{
  "num_key_value_heads": 5,
  "norm": "layernorm",
  "max_steps": 5900
}
Each number is 500 + 50 x the weight over the matrix's rms, rounded and kept within 0 to 999. Layers, rows and columns count from 0. Numbers have three digits each.

# v: layer 8 attention value, 320x320, rms 0.0619, rows 243-255, columns 0-159
# o: layer 8 attention output (transposed), 320x320, rms 0.0627, rows 243-255, columns 0-159
# q: layer 8 attention query, 320x320, rms 0.0713, rows 256-285, columns 0-159
# k: layer 8 attention key, 320x320, rms 0.0675, rows 256-284, columns 0-159
v243:487540577504542477502502470545545520467455544510475408518521506567514521464465440501506519498538584522434485579503551423499479506467543444532445530473453523481445486567502512490554437543453481551561500469537479463523528505477486498488513479448568484548501528526518502471468465476419482399560530495445506497567487493492516425527586533493516496519510483454470476477495482479513570511504459482431512537498544546551549557510495462469553464430534531442529505375497498469556484561534454
o243:523490498503506525549496502464431577518494468556493484474562521451489519403486535516469404500493507507554575459485466503504489500545515500492579495438491497506479432580439454511484486523572556483467494481471559500468491434468469549519499493584432527597493452442487476523502545539505542450472538449527526494525477518478481464471469512505471521476483529602550485414520534487521492416488570548514412488487525429538471493380602520479554481579588565545477517501448480491509504458527520
v244:514459508492520547517522559524499452541511502501524472521447537513483546495510496517474494516465474578554499476552412400586479471493555483543430523552471548490520438502467492560541489465445523498441535438558492458507497418476543575585551462481459517459484504523514428499508433497494578506527558498497490590469483507485451535530491429454383516496495400500450420499540521559548554493513471526414400478448530502517502470527506503546505512524423546534505465449509568523518461539552460
o244:486497555500485497522465483544380532585512500418480454450501455536462457472558498457552467432494503472560428482485492505567484502417503510513530542511560522509534525467523472526495477530540539490589541491452454537468542541503374535456558489459477533432518477407495541508517534489516526504467506500547513487569482514415516507508452529556483515476492550464499520574481503456549498563463464493499459493519592449483496463393459582444492477482595559510483555571460453484492391533435466
v245:516535503461464513528471462498494435494441565466492516513623549505406519570507509483507482464539447417492472534565459466421609511494544461463549529564481487471430491501547571428503473534467443546517477580418526545485503453547535483462427479452502499544463504482548498417503531541475509578524477522524547485529473491507480424467576509500492531517463486395561492477435500532492543514554506468608493566450475542547418425518496438504508471530526508515440499476494450526472509502553514
o245:514470450565401506526564547503502505520443485592443507474475510509542454547514549474454430467466512510505543520475493497493475500411533525484435469468523490505500478521439501476447571492560412490429479448535408480440507465491528435436487517436576483465520508504501528416489484506460458510514590533544494578479578476486450438496504502541533513522496470528574484554528559499550549531520537485426574492433487425466451505547523534541445479509474486430584485508502514489470479540483630
v246:495460487509390559438516467615503579490563509477500542512471506480527503505503521565526440485492521431488474369449426502535479469426510472505431550458537658502485444623513517494522521459450573492470432469509494477579492468522490538440448529547497574460475540485480468603513515520524525482519448512510565510519411592449477507475482527559503482553511527465506445434624521580502562473528519419425527433435523441390448554476505583515452544469487416499516418522506525428487503468457550
o246:531467531463570469530479533494430501516551586518482446476472511441513441461571631461479507475537536535469434493530542526539515493528453461533516493423487469500558584451556533393412552482585501480550561556476541492434454533495520476548435524451532519495511551449481544527442516477457477540504449522480456515474542488454519395440550582618641434533523458511530569563430522494430484488471461528575440455513564471561514507529404476524460572458473468466424471475520437515484520510523406
v247:481515461522385534559464605552526443511495489548517500506431474490544538491491590503473485471578565559521483440499478460515505484536546504558412487476517558559535438507554558549517522515550502481549445455438534510512448458503485530470544553467400464454481443492488488510500495515562575458431530500531403533511453458506416518436505439494509512473464447528527603467498492504506550495520536502489408434504373515511434571499497537558409533499484541513506447508504493534468469446501544
o247:516511493511489482557516477484470521452442520471470530536551526523501504563479464465538539534446466436527387496565446502446453491496545487479560501455516528501519479472517516462435526557440537422474480499525471545497598483433459486520481496496511580449407602439523533494436512513476466521577533540479528486550542504431537422580511552615500434546537459476473491597483466539522497557476544548602544548453492488504492483499394538446511483443452480495494500502527500498493533516503410
v248:488494412499441545529421522624504512587537475540502483470481480508530504530465554527546496455474454594578505399468459555538487530488483584536471476544481507504526438435525542481501550529531554498497516469511507495475472486457521566464514480456468495427530430527501506427514512473512549501462456515527544472517471515490409478470523518539513514469409489539510449439587509498484482494463486506537515460541489511540521487521508522521434512519525495527495484579476457526495492511428471
o248:519511629455557456523519475503494460421468545461507515548526413547473488538497507407559573428531601467448493521570427470510481500573567449464560583465470481483500507459512434507466428570490464492485465576512437546509541522521554544421498498565517513446498493514515442491524469523529480458507496513468416449523540461477512508509572502468486481515505493449515479584400530520471572519515468518547496572501442511471537472500416566555485493442429518457481517500532523477487509518479500
v249:498437472513527501454478570572479502507500487475536546549414517517484532491539346495457484483450540535445490536444537503509500499442483559583496526413472612452515489450452419544523497468438584411503553442496490540478492570506514567557596461447531545502509505508583498559489553452449540444602411463443536471513446524538524460476494476475472503537451479456559468499569623589456525492525462535439526467538556457485575456529495385473503477495468519501488496410532557560504464564429577
o249:490554549411520454494553476519493528516523547430550462441459425431486447417497537487464436411512550479539504512492497529560488535406514497547470524497519450524471507520526553559476483526508498518559508530556587464513481493514538536473501546580450562478505519488483491490490493573541498508443467506541578508473513513420454484485430492486518517452446505450482562420474475470491508380484516495538443487524532449499507525489519620506496487596510454513511552493465450465478424530516467
v250:543376507508536455462523482487487577455465510549511522551538521550481540473520410524481534501487518492404520471490567508444487505522479489457556499522439408390510523503510532458536477543449555474484490527577478485397553592474502505560586523466574449553585509480547466478481493508421446512578613446472531519517563479521561507520432488472496532524539539484539403529445467507517499484557451541522554534545550515508564493477526471410616463509492468554471542441461472436590539572522481
o250:481560445473556584471468527446530470548569493524540480489486501459457494419423531559436391509509466515547541559390525485501499499451419555479439466528500509502475420568475443530551494461545525656458557510531645566483459470560526491518488527566431478532508403495474441478572507490480530482471506497513489520500411525492446510494460514441406543481442477495504490406491506469555501363507506466478445500480482507549487552428535485527482488545447571559527484487538502572505484493551537
v251:502589500488506500435502421522547535496511524506452556481625476523535507528484505454514601575535470534386497478486461490372440552539563467505552435468444422425394536477486487561448478551463523516517441504529500468467551497441493477520484523477434442551503496497445478507520494460435450449540530470441547510518566474482478568569398494502378466531494446489532464503493459519481465481499501548556553509496542526497522532528505451519447450563497495457470575535507520477529557485563507
o251:419432429521497549446448469555493583550511488556565517515452480482530522416441469521476440499560560473584487526494566479540542541489463478474459480516548572542499464555448512485537448456510543550445498547510611523495511452499506484528549531541531529527498480495502506482491547466540505472528463448500519521443459519520528452500508500458510592522544486500541483453512558470471484415495475505488545418515532480458478543460601477491589461515477528474511500480512447529517548494545518
v252:484463547475535465492469481481492530532519497489507534548525483501539543568509367595509538454457489477492513580554519489396529456427574496540535475462517525431516423463464459525507491470460523520519472483531514440486505462454513559541517495449454522564480490536448514493524557529482430515493493506442497543489525488472536492544462546502555542456455545513483499418546534506539498490500525557501542541517495530527515523473530548432536537557479440483486508432528501497566540499589482
o252:417534421531454566458504522564591497598571465438537537540519522458507524455412587495503451477487561454491516531562556535567504562521524568562444506530439486483445491540503484489541492492528440536424485521517675540512485491505529499447529561435475371540477525544488460514533433534545499469505518500492498554523447527449497486491504496457458545425522463432483408481527575561546491357515460575442465444497507536542519485484571536475463498496394514488510496516468530417542469480496449
v253:527551543474455502580510498454518519551491514494434510567490524557500520514490537509529431525544508477512453531487509535529433502353525409470490555456421586510565519417545472487425498444503600488380545482456531506525643408475490440556534559552480444458494493419514475526469489469488496455468550581486529536468507538466451475461478564565541473544530540453532429460493508426491548529442604501594554490408563498536470578517478527465423523459505546472423432499557487487548538535531524
o253:519422441485463482487465501486632536429558543415502503510463491444543417523483495566513512442491570627462525461533446414493604474563415530472431526498539480551455438519522551415489493556455470454470494468488519432451602509536511485484582489420548576506580450539473467535482519435441461528490484485489507520559494512564548542467498539470473470500523484507552532514501404477538484495515499492438540603558547515554467448473505493448522481516576557474499481498495557529526473394498514
v254:510510495539440542451592453506418499465474519600444508358538502532526433517542568420583543524517525384583467524538470566536478527531558487434574499490534488563477518522515482514460414553537491538606451519437516464553487471508488434418421536554477468515499434528584504451521465578577473536432500526481553520500493463426576577500450519490492519528441528483531579494471422445434481475504447522594510475500439511434516537474524524542450446575535428488487432573530566424499540506458495
o254:534485542619519477479485521552548556438463488493455560492525529490544561513517500521531494479523484524432517428497453459448497520491560434601463473445504482476532488471443419436513511443513522506432423526424440435541448458452496561497506473482556553504496541514450507536460476483551503498488531508493466456433509494510498506515563466518502521551561518558437460480602573558517500599531530499489531475467539517485486552512300458479474544474364516526525462488547486499491614547440454
v255:494465452473452571499488553492446471528546483490524458431354490453499457499515527447489449445467487480584487453524412555552587491423484560528473559410499515562617436535513444543461465527440451531471592456554493509513471530528551490486528536528432546450447469529509528565525464512550561510378419521554529465502448431537456473455563524634542520462536515483517562477595517503457526514496516454515494441552459539480507453488468517507465482469494433527494464552573579476490452504507497
o255:546583569497521428500537497550464490491458540482476530479479458541484505616527489498517580433545487476466468575510500538479464466505519454548491560471502472496510557452566593526414559464521507463543468475459464441568490508529472580550458487440565509406539503510506542505403477482425446554491458508524423595531577502503516513562488482481473456467500493466435504505460527492510493652406522535501502531497533500448545531559515479478451453511634397491446482456519514519521455496494415
q256:512487568453466473530458534587544520480453534513522494502478503512575523426559586585494484482472522499503420503456558476570522612513457526448499469585430569529463503480487503512608453465515474468563422498567485583575556607480593428406505466568500459531449535440447450452403534514584616531498472473520465551494501459543449581535482470528467482500477467458506524483602446563527489547386560498480523442531451514579601508531531490538485524490502486518496620535451574516435489581462522
k256:495492557430532415483509518514487504471481526465485477544447562463461504560564476537548477560553501564519359502482417498484560414485570599557603529519447538514524660507509602420526549476473416444574585437524516475494467479457480561446462504523495516468455500406474423588513473505577537620514497456537469503544475560477565466456480450501480456463499557443582529499519412467498477513472537543549550443441461541510506535491535513499553542466494512448466463492554488533376473477454557
q257:511484487484515524446460472504541477532501555627547568511460447525499514531534467535452531526483498491506469440502456438506544623457499413473491468523436463465460455475463530423511401576552519570435516482447448524409537520450535535517446542515481568577550414513401423504512548450462433535382587487535508472520531470537515481485482511400563575502510497546540463573555467509495528510617460521452445498497390546450368555555504572467529560405488496530563577513525565537450463486564461
k257:468456473520494523538419512568519476563465479493563469518479536501473528527483446437492483501473412546472469494584463508484476493500497418468529544544439496495433475492522557419579468447465544453534481558556469516491439489576556575552399455482481512463511441503413486487514458487498529517489495485476501513478545586461538619502522519578477537457491448502516512524567503460510387461487403466496522484442483503466368477450388606460593466455483493483491509473503543592499452529448415
q258:514445463517513563484617551573484487484509484427515463476543546462488524482435468522483455517479439498453434424606525470507546526477499552430500529551499549549510467440493500473483483501546475492501542441489437512463599579504546427418530532527452453497464518468522445477487499525408476408534469561541575536511419493483519538510403376515476462484480485599444433501568537578541487568506518543548447459495427469517515573494510494579487572502489473520521430402505487454537472512517550
k258:501587549455406445527525459499465467537469519497578498592489607515428523500414501489536431524476511503486506485561514605532553489543488570420554532496504485555494440502480461501477630516596575513573520549569425458479392565568540490457548505436539489405479447491412479538556524469476528548507531544526462459549456613493558522447549497522495526480526486518530421413518474490505517495504567501526480415538542382457491509538679594573473533535579491513469494520531459397531477495560500
q259:570519532569488426528527534500493423502454570509442516568465531488527484486563485458475542493465525461573559487412459501526550578430596490432503534531420420477464442493567532556517476530467487510563482470545456463473499494534517502477456491608515578566477481482502516523521461414469469443459507513481538501526535581500532567519487504497494474508503438489462601514448574445531477491452509477432520520404537544492442458517494501371521454518517544511526488495497598477438565491476586
k259:536480503466419435480503581540555474562482415490528460524422436425511490561475473487541473492562517508512428577536506480494526504515525544507555457529494499549588502489504520464511499487542481439566448409587478525490518472420602452541411545599480469522536495405586545530475443535484536555468430480470494413492483522465527543501493516555467535466556449483495547506506447513472533512477525470492541543525506506491445460538392594612550519516461468446624528539562499470487487524513494
q260:535438468452470567517457407531504548557581506474428555486525530535489509544537470514565572555498432509544502503429544417523542613519439448527468503470434489458543489558472475481510504509452511472446520472490473528521463450524488473478484445436443461488536499534471455451514399453517458478433540542440497576517415499497552502617458466406556561515420469483451559469499486526584547585516376440550451504522505484565472532435491460507526510467458458475458546548439570497534537502553477
k260:544510464483443455573478529535436458498579550558523522617454521599427551318506424538491532517514422551597529362458556468491521476514467440432511533467526526487465498553503499454608548489546529546503456420554508522541481541413569462513446464484508503484500551448571435602469481519464510557518599558483508524562494466520492474562461593462442596436493487537549467527498462461447433504562421510541482462480479497484463477433533452521521531507403474479489455519577453487492491512632461
q261:517515492446457514436491493431386493466579446396523477590510456380419507543525423511550447594467597596592483522540556578535591435546499527492542519460580512528466500464565520485480452489526458510469406490500493442496471518554437501476482511515577488533503471490455487490434424531555553560468452500485426547440547501551465526469430574534447555361437512543534588512499439469440475577502453436515468446518412509491473475439529557459400541473591568521405499488479546459512471476502478
k261:564424528477390542612555562484442490569498467476449495560479494509592646463453521543526483537421543423467576492517530519518501455532533447552564538545525494484439556482429430427473491508526533480471536480526513441456540467454490530455445466435507573543471530451571377551519457527517476597526520500560547497488539440487529571391462537527514492569558528587504498533497512581483511482620552509446539565393485606346572539520542464491446481512608558494477491496467504394481503421494468
q262:501521401475472472452618483503519558522434454531480580556419513534468487466520531434480483443576491560513542451501486467458471465539496591426526542551546423483474501536483462500480553523478526456444515548553497506474573502444467521487541447492565508591604506519496383502472470557471479603434532500510463434493507544460522467440561504502541572506564524499485414513380489564525469483557476550573607575444587528420488440529497573458469532534530480524544428552491466554522464389522516
k262:454494507524584591524511445425479516551508506555515442460460437451502544577505526571555495472465456486445363541540545441431477420421478441481510518524532444478451554467488527471486489480482457584436488616473522452534452489511464433540505440510457500430436491521450469518546520482504513466485464485546437525418503509524459508517538498519564525557492495475556440631496535598462574467494517515554546501454485583555382469496269576543521464483468508507519479418572496558529503560436539
q263:518557474600563549491538495493491514464519400404532372427490542504552418434480449577529465516520499449484468530398519466464442492544469444483535451453549468549480429530425495532623476493599545562525507532490516539514436574496525498523527477538446510458442491513463495490629511519422478535592501483589532505540423488409440567630549474494517560434444440452387489440544559550494497417550549502490570482437480457473472621462527442419428447487480530562482422508450425528551456548456551
k263:517540488488460441521322485476477350531573549495466429412494480537541492555485608319396500523490549556575546513440510546557536568456500479455500438475576472486586422439518503618496477527529452588513520456397433571561490462537484551553516564434552528485563496564510557451504558445532464490484510513517563505483562518521508499589506507533505517498461558552396438433597524413533545554504458465547543575540441480576468531463562458476408551545582516418521491568501458556483510560486480
q264:512485434604529456519528418478496487530505487530463533577512410444573547530577482425517553432583639453509508465467503401433546506543470476432451591478531454443466553587514591483530435464500472397478482490477444474432433466428462536538509443468561500578552487473540443456556445457593445557424471518567467516458534541539471480555414580552528574484514536530525476455439584571477457452530458506477529505436531433436497532537529528486473590534503474554560411502463479554572546508395536
k264:463495541512525422488489488520586494533453443467516486565438537504598525528457458528522536474518537521448438530589486460453485504462424496551586506612532508529494539455401407466536503493486583554458501530547474490527528540429553537545420486460538574529467571443552508471576521525510518520546529496564513507436451610516530468590475511512535545492538473558433526545541483557542477456581521444472455513475487480539469540594264527536551581478425477412576487461524459464492491481490542
q265:523506524507472466470448451488483525478439532537507524580456454526440413555514568556476586524497517567530575524503474491391547424530491543600554402495475507550543541490526494430479561556531488497482506456466498522401466517530505520560428445507472523560524521465441496431473443530546551557513536423539550509495442559502512413473502530529509417574470455485464512470538524478411559438466450516488469491399441466439445590460525429573591556496520580474354530476438534461464446605426587
k265:438447543473448419519445568524537485490516526502479402471492536468597477525463480459488471532528480565564453549437516505543499518471451402584523447439488553558524536506498558428504473518488480532472562525345485461590469476533534597508427441556458537496490543468480575502433424513568537509581404539476540566496535514478526539459550537468444485455462574479594598537451474473521519514445523464428446445460481444504460561586442468462527519586463414431555472443555454532523482464412577
q266:474505559565475471517392431491569450508528543539424451467580479581575535500576517424436489525557484509493466528473401412445472579529498500473496497438489446501507551554505471498498443462615524564474579532448580429516585437411500531538506468426516575641491508471492515513469479391621466457537452445480510451458460508595531545561542477570534434541603547552612532495463624566480499421576479565559533587449537482515472431615499470514499509470549623397515471467550473412439547490345537
k266:373448550503568499565507406421527551563429417501445625459520503550512485486479526548544539473518516488450542473488464504537470580547429494478628452511541414446523418538425423615522407461544436539403471488441590403560494552459474508476447502492562527579566629573532449487550471465445460464557534542528441513505505519508532495607505483557521567526495474519532588467428572532540497382413530422522502491479373583451541543514339406530487502488430474503520490506573506517457601524481547
q267:515536530490507436519487452527541545517491531478397575547547460564470483506469510430462595553445527592508534605476523549445528527588466557586503502466510473505585543430524500513500433472494486551466489483512508449385490483541489532555490517426506649496462476554495473532604401443554491428474579519458500472462522575566421534476403585574489428482498461462532526450516522469516539502524548511456558436534480486526566467395496443529517560445473518438462505523551505452459439471559538
k267:486466465418472636475518578414458467500569463501465443478506497474473469548642506568493466526481505500466498518416524491561493444474512479434550577548510480486436506529473471438531456503463490511454444392411459432443489498562514533574465564514521521523496461498586538453452493460486501516455508542478533461587480451446489505402533588509484497529540467559494609507485453539526481579512494438499450501488482583510517494524311443456544554508451490493636480516412449470540534467505492
q268:526501494465483533505480468457520499505504494451501485507467404509506594548609436545473469488522530497559467589495551426500563448549508526579528480530459458538541482553498585509543482560445452499409482443532450466489533506548457490459547519572521445564449525466538429535490488398532454539488524534450404418505506499533466495533442485487360434451460523551558498548363517410509603553498450452492477529585556495521548459458498486517538485550513585487525488502475445469477540500492439
k268:493479566445425508531489506490485538552419464502473545597457484443458591418507436567528501607502469416585502504435481497485514591604562539447569502417502451463334388563490382443533543413455511493469424356555533540398520549444518481495489443445500431458511480476550470502419517440477484635448514569516529544444478582542505493413478512575473514477484527543573490527460480501589467494438457448504494518442498606425535551522370551565475564479445478557468507534531477443518539505510489
q269:467564504495449473523490413539570569564540467524477542537530535515571614537423517449475466438480506421421466502549533472484431468398531474434534598533557517579511447474509446472503445485430487545511506550447508473499572515545520478500526483461490604498477487506506527493538522440475466372524476483432519583495485461480559460422473546491525509527654511478576455368462581492511477429497513524456539568478540590526549473593519590505510550517519402414541532470532517439544499518437570
k269:456513538527511529426505506527599474489554445536540504447537424449555445447470513479448455444575517492434539532560546546481468488483581417566566501484531472453530569467405529632465471481494446564459543579536499459507509505565508456572471556451499505522488514623526506483519468512472465379433456500486528408477521507509442444573437499485392481513478408445446530364608517461427531500488553555514551496550540485559508584610400484554424427555488512481568465527561544541471525462449530
q270:500548488433566555502486458491499487511527516428423553505567527455500407461478504576532505503557539461506413506466535348513466494477442420492515446526447529464515550469452519424456543565506480494573506478507458555520494519532569500527560516466479500460538508481470467516600454546567459486473543594526519498551402526545539527500471467518522500468404548516433484541458596507514473460513537546478493463425477507478496398488503491462502596535497474548419508514440567538524521527524547
k270:542456485394469501460405426496492446593483544519489498526483506474534492413478603379545474481581474563526492477515435493475485541544514561587463499474518546545459449469453416462505469546473530564458509468506514525500367480472519479447469468509555557585378497558473509539464487502496598523482582477560521494529457498460579501458422546507450511519520550489511475502518562402497569577531511443474486423479522500580562488517629468511490510579585572606470564454521487538500513577490479
q271:491561465449527524503561501557522487468578465543603430447394514560525507469488500510556346491481452467429494520515564553512479439468541506534521523490509500456439442470466492491490497492488488558557577457478531538444481501498497425596501588558436580508424437504544547577507481559453434494423574531555482560519508489430490476549495533515523501544466393576386507486603437483511398493517535520480506438476550475529456497510516506462443553518567481463463474474505469465466490509550475
k271:534537473499495498469524514534442407465477451480576627437496509522507544556507454510484479405492567509575663601501536601464453458596558436518478540460537517485537445529532500491481483511534455504529531587507489483581508433546481510444451587464495471566505452503502525472489583530519479429429454490484505513511489388427447446540510556537490459547484518483452510433580555438507523579532488494471536489504588391470517445591658550472516554497568534502437484467453505475428490455555481
q272:457467520509493447508494458473517617465501502521500530475496577538508563472509573357494519357598484456460502464430469529408480439489449429560562529508534485534536487561488498580480563456452527530517488502464541529521491499506462513536553466418497551514556521561592582541510474489505536546496528479508428497546450461499431401509456502477560509457547613478566446441463535529401501468521499536515468540450545451507508474565516459482468466506534537428489566531472524500543448387474515
k272:457476510538563490499570400473549514492546597479535509469461451510468379435556505412542560472503494608471518538465467447462436513402513493603513573492506467566530504499463513526461490553535406533425490603443503521512507519594480530475478578516468544464436533551489563444530517499597573476463480455507448519469554507499484461549505496500507464555496499451511427446488551472548524545501539511512485493504497572492525455435294466459529491523488493468425466530488458520541505460532524
q273:486498435487578504426462534489466497509555523551532505541526579536506478447440478528451438525511480499497528485405489446471439480492473423527504505472508528436485450469506477548488465423530498534505493441520483585521465551445499407468468574561461521493536487529544660538531465488372400498554553511570435516599446462474461478486496485493609483555489557442491492450491515520471494479443480479461576474553401475482513581549483534599572485427527480394503442554434509496431517499542517
k273:475484447481603491516425455438532585476549519501570519499567567504499406530499458481471524496506489511524584562360535566445360499538430523538504470424590443459461467459551502527470530466492454485509516494496488562520539457588487463516464541528483530500443487587434580426473500507535503464490587552457541572515489448459463563499515583505463485474449538492513440458530544455517503523491450482437502510548545513526451489490653399378496465525492548593486454497544563499556544518483451
q274:481514581543527541666534543579480478496550475453531533475500495525580514608457520499543432608461404322471481505621512606434399343469495518539500539565506606540614492477469547545547531588440555434609496522505486473490520496549545456520503608498431584457495467539481537506477524560412456494550412389581474477483550415500596474376495524506435580485395498450449602449575480529503521491421416415546459562512532502558585479403489550526497570461477492549514469512474491492533520528579453
k274:500467520509492404439572602551506465459617488463494487470458477561538544542519444482520614478537533432505573551499426503587536416433554451531425425432553613454515512486463548577512505536439453486534522495541474467404518520541494499503464586357425554479416444443541538482488491588411525495469491441520498561542509574479478549503489518488407477498514412461450450483654556465423506533449494564513414493506589524594518520478518563539460524474488436445432447489502450435461370357549533
q275:540520466471524516440575475444518536480460454508596492444472467517502519373511463495543436570465496525560513486507531507503475515579522528536482530594490463444458512507471516506546440537470491498487480460454467499452441498553502548565566466551484457512541497477499466487431502492482510506476446473599443464461555482538465538455496508507546556399460549507506499538492457533514494576419504429557504457475544508506425515525469535469486444528485577515448427579460375505525453523537438
k275:555492487540466465520578538558439494482475448472504435532432517483451543565508494528551497535451479551492491547470459475465557496479547468471509534523443456523448602515466570426518501481480514414462522539541445508386560503526542506414555492521421525457452454401505499563535507527529455517474533480555527566506460477523551515464565460561597460468481506500514442612475500525483396491485523488469525499485513576532468511521365601450566587499413484467485456490498466495552483487527496
q276:600523541511457526526510593400470444399503450470398625480552434524547484534482503542457584573489540492464580493441506538433455530557411521473463481531419504481441499543431586499502432433469474540494532424487398558541497557466563525551542424487580510487536517504427478536542515451488497452507494474465499572462509416448501528505537479504502425468545496460470510486552470531518444604461511494533465476536490524523574498441513451512478552502495531633472557492541497423459459516529478
k276:563443470452498462454518575540441531559476524524497495530433561498487520557518449512531532549517533495513452477470456475506569490427489500494519526532452518508508592471515490438571505437486561406492516491603451489466462535416588490454476523443440517535457463451476397514609556540514477561507461483530527519441483560466555554416576534469506447473497479459486504570552446493466447505502473525514497531495504510493524432503305553516500526463472447503544440537480502472469456544483490
q277:429469436465442503548479562548445515514542492466545469543491631511406503482474480605439481591473435482521403423595571426521536481547487552464533515493562555424512552445455561547571512501572505556551548577520545509530424574493520427458572453545426383553505495450494472479470487539399418540540514576540576482544538507462409578502524364402550503512435500513466603553559395459405428462417526523520508446508378470516477608455484533536524463441521510554515405539437576501477555489505508
k277:458539471472517504468411454485482516509511542498488487494502472483434506461498424485436512535440535480521562535482517515563440548552507485476492467443544518425503439483521404591421519502523502549569504515439479477530438509563471543567527546563541479443498497560416493519477520455483558464567552538507457502528508471494450516530457458485494556541485523539470418557510501451529497502436508458538523448519502500516471519484868398468511484519616504562545511509586558512501515486490520
q278:538494502462415478503523483576512558514492457506585470510554505571589486479469469496536529497449509472517539538526540521509569527577442437489472441586513502468398451503523460492487529470530493568581526512528449496526470494418506446434505467553452538566461413444507520495432486489521538500476442470559540568528491470476476533518476473480399497513481487493480570462525570603496527627477536554544487493417543517465474499531524474556378514483566485442506557544463444434509486490561538
k278:540561476462398439496599601566469454484499476489515470575465484432521505563513460534578487489495539513597479529486537516471602425507547449472531544536481511514459621538459588402533510503498457407538496527584467415478517547455518489501456438495453503440530466333460463508572534550507517594477503451550470549497439482499539551440571503479549493486466467491491511525471491527467398486501444528497507550467475492498452490511353533525499588517463499474528375503537463509454428476471571
q279:442470405462508528506540478560536459495508481511508471521555551573511594404587563489476401444511469517514398468506625551513553435475641481487543498575523563501550507471472527483513550468559487534493471490441529451492395529485486546509491505588407452534485466590514466525412489515513538513544405483425466468459604360486564495535482511517428585475506484464595451460529498547547544517494428509407450493551566538474543399584493536510487507507527524474587438489484489522535543520409497
k279:360549510542571471542571475506520522476482402533460623556443446610498563446493558516519560421535468476457468566501494514535444480581483358534571539530485445477462478441466498523559528481490377519458440506468581465472536603581410461525621423474488433469503586513442493554478492589504467495504531515482506537408430510445484552580449481467588537462573450475540495449545541577509500485591548542576517454479513552503451479626513528473434506390519524389571542452468488482449533551403534
q280:476449485407526479474555512508548490507551618454482591556545527460531467339499474484557421550514455431493518551457562587490477470542441473579401349505552596445529460527509404416469488495526563418473423456509558524460501570401535411560514552524467491550469501468463528542398517554538504565517521425465606529542600508506449501505415432606509442546519447513329537564548521504497417515420536591556472504489466489435512463554490509512548528417495619500439561543538503463555577543458509
k280:473508501420563545511415477497472576469428579515521502523524539514479456561497495489533575501490577452509563492427497568433459461502358578506514566576450547398437466484545550463491525510520447549569554588397608578501468486609470492502454527589489487525501568519479456529422451555494508486544533462475642515590522410560538448384496490448558543565528524536504572512427509609563483487454440542537482472447523495452578414455661424462552544530525494521370421558463403474522542470535527
q281:508494558501450481605416498606460448534488532484384425493582502450600500518492546526503515488497530329497597476544454505517524481413522542485496535478531517559495413408577536509451469438522512467565463482570534532459504424526528478417438513466562616478379448478456474496509541531549598498469458571550464574519469450409452478535444552527473477487539484488547506426575513493408531500499524517563525511462594467458550374516510471539470531474581490475514508461482518545490506448553471
k281:475529521502498509473514493460554455498575424486524490499485466457491572449562517492513445433518551537514559472453490573571525526545412546502477511486530596515526451484557496535496479539573559485537458500510531487502499425438448496496474560427536570619575490427482504505537449449538589539437492490518430340509510477478433456486518524517469428466562522527460579436514502441446590516543500501416522568533504450456541459521583375544386523526452535532472568570563532443433475468543496
q282:502472450539475490546487541506496485509557459514419624386532423558437543591560529492427652482531553449489524527386468473428479490555501543462485462424558548531515606543593548555483462473433505457451545474467443615494525512498585547512507441453507555487517464457522473528584558549521465507520491527466497551412574475499500408548497473575534495533543513527565606509473442445572461591444471371399541540526497482526556394520508399546470525523468474518493535454415406450392535559481484
k282:468480480461512505519586620491547427528529515492484483465441455528441477500519461546547573534462541450578526471463493459507467488475535640481512511523489517521502601454482488414478470473499531507531486464608449505459482510407648459500475453458486551462469516500643409474582464510522435572530499467462471558446488523519493562462492499479445467447512419478455435500531433420503456525502464491490487450468617555540512535525340520572567487413332400475497456483547529451444487498489497
q283:511501467453552463499525504555526469464504517533542481547563464513699602536496495513459402404543594509448522527550522524483434523508507544442519603610599444484560549500587520554551435489530399446428503527484557452506536471391411405503556469543509553554526461492488542505482577402531524394563442438435455587504535526479409407386520573476487528507551527526478499462560525584455427498526506528540594499489576498394485447636454497500499488532517447531605473542592365493557442515432462
k283:410504533521590540483569498470565589506417473478485500502479420454488567468612462582555537431450515508459505640486566526460496478544432475465524537601450457528394564474388506553481471360509583498494520547535497495445552511486369482445555552376453473538556448545451498463595584506549471412507480524491485461455560518535570546544518467536600398492530451576479556403565484559510456427475527524626520510527512527542486449485359446450452507482433514520525514399494439480541427530523482
q284:566510426529432512580540585576489511537580476499495428470440496490507559412496560565497383578438483409506542475498569416580405511492514428480475400483490497521481433451536538559551450516557497541519537594456445437484473507493524483494576513500409539480444478509490490517548540487433508506498451428557455581563494493590520639566513485505445558431454487533486479470549520465438514523474567491557479444527489590532446628495532478549476491495508483485571454553486495513548487511503528
k284:550549430482480380476513440476494449453583463433537442538463488443465558518483485422488585512495434434532437492562454443418484467523533454460572500506462497523522548478445530511492496465496485438479465574569375417478532530592532521530528576497477547470486480440539515547580483560487476458498537463495504521495452510473472525550563534491488469454457503445423515455580429441487492545555501538590509586519465546503487522540464571489539541502473485484555476577582515531488476492472533
q285:502471460496505484497426529572465503567511468508446468506532440526455415568446467602473563545469515549518480527477469501467502490534426532525553504457481493555534499494451491555416465477495396573485459467608492478632409538464508442440468528523407415513545620516516527528466570467562433491580498483509418513555463517492516510577487503475520494536540503559602555574549473452466539560407426625496497512484470550504486501419523455516506511544540514440482482439541480407491501445527495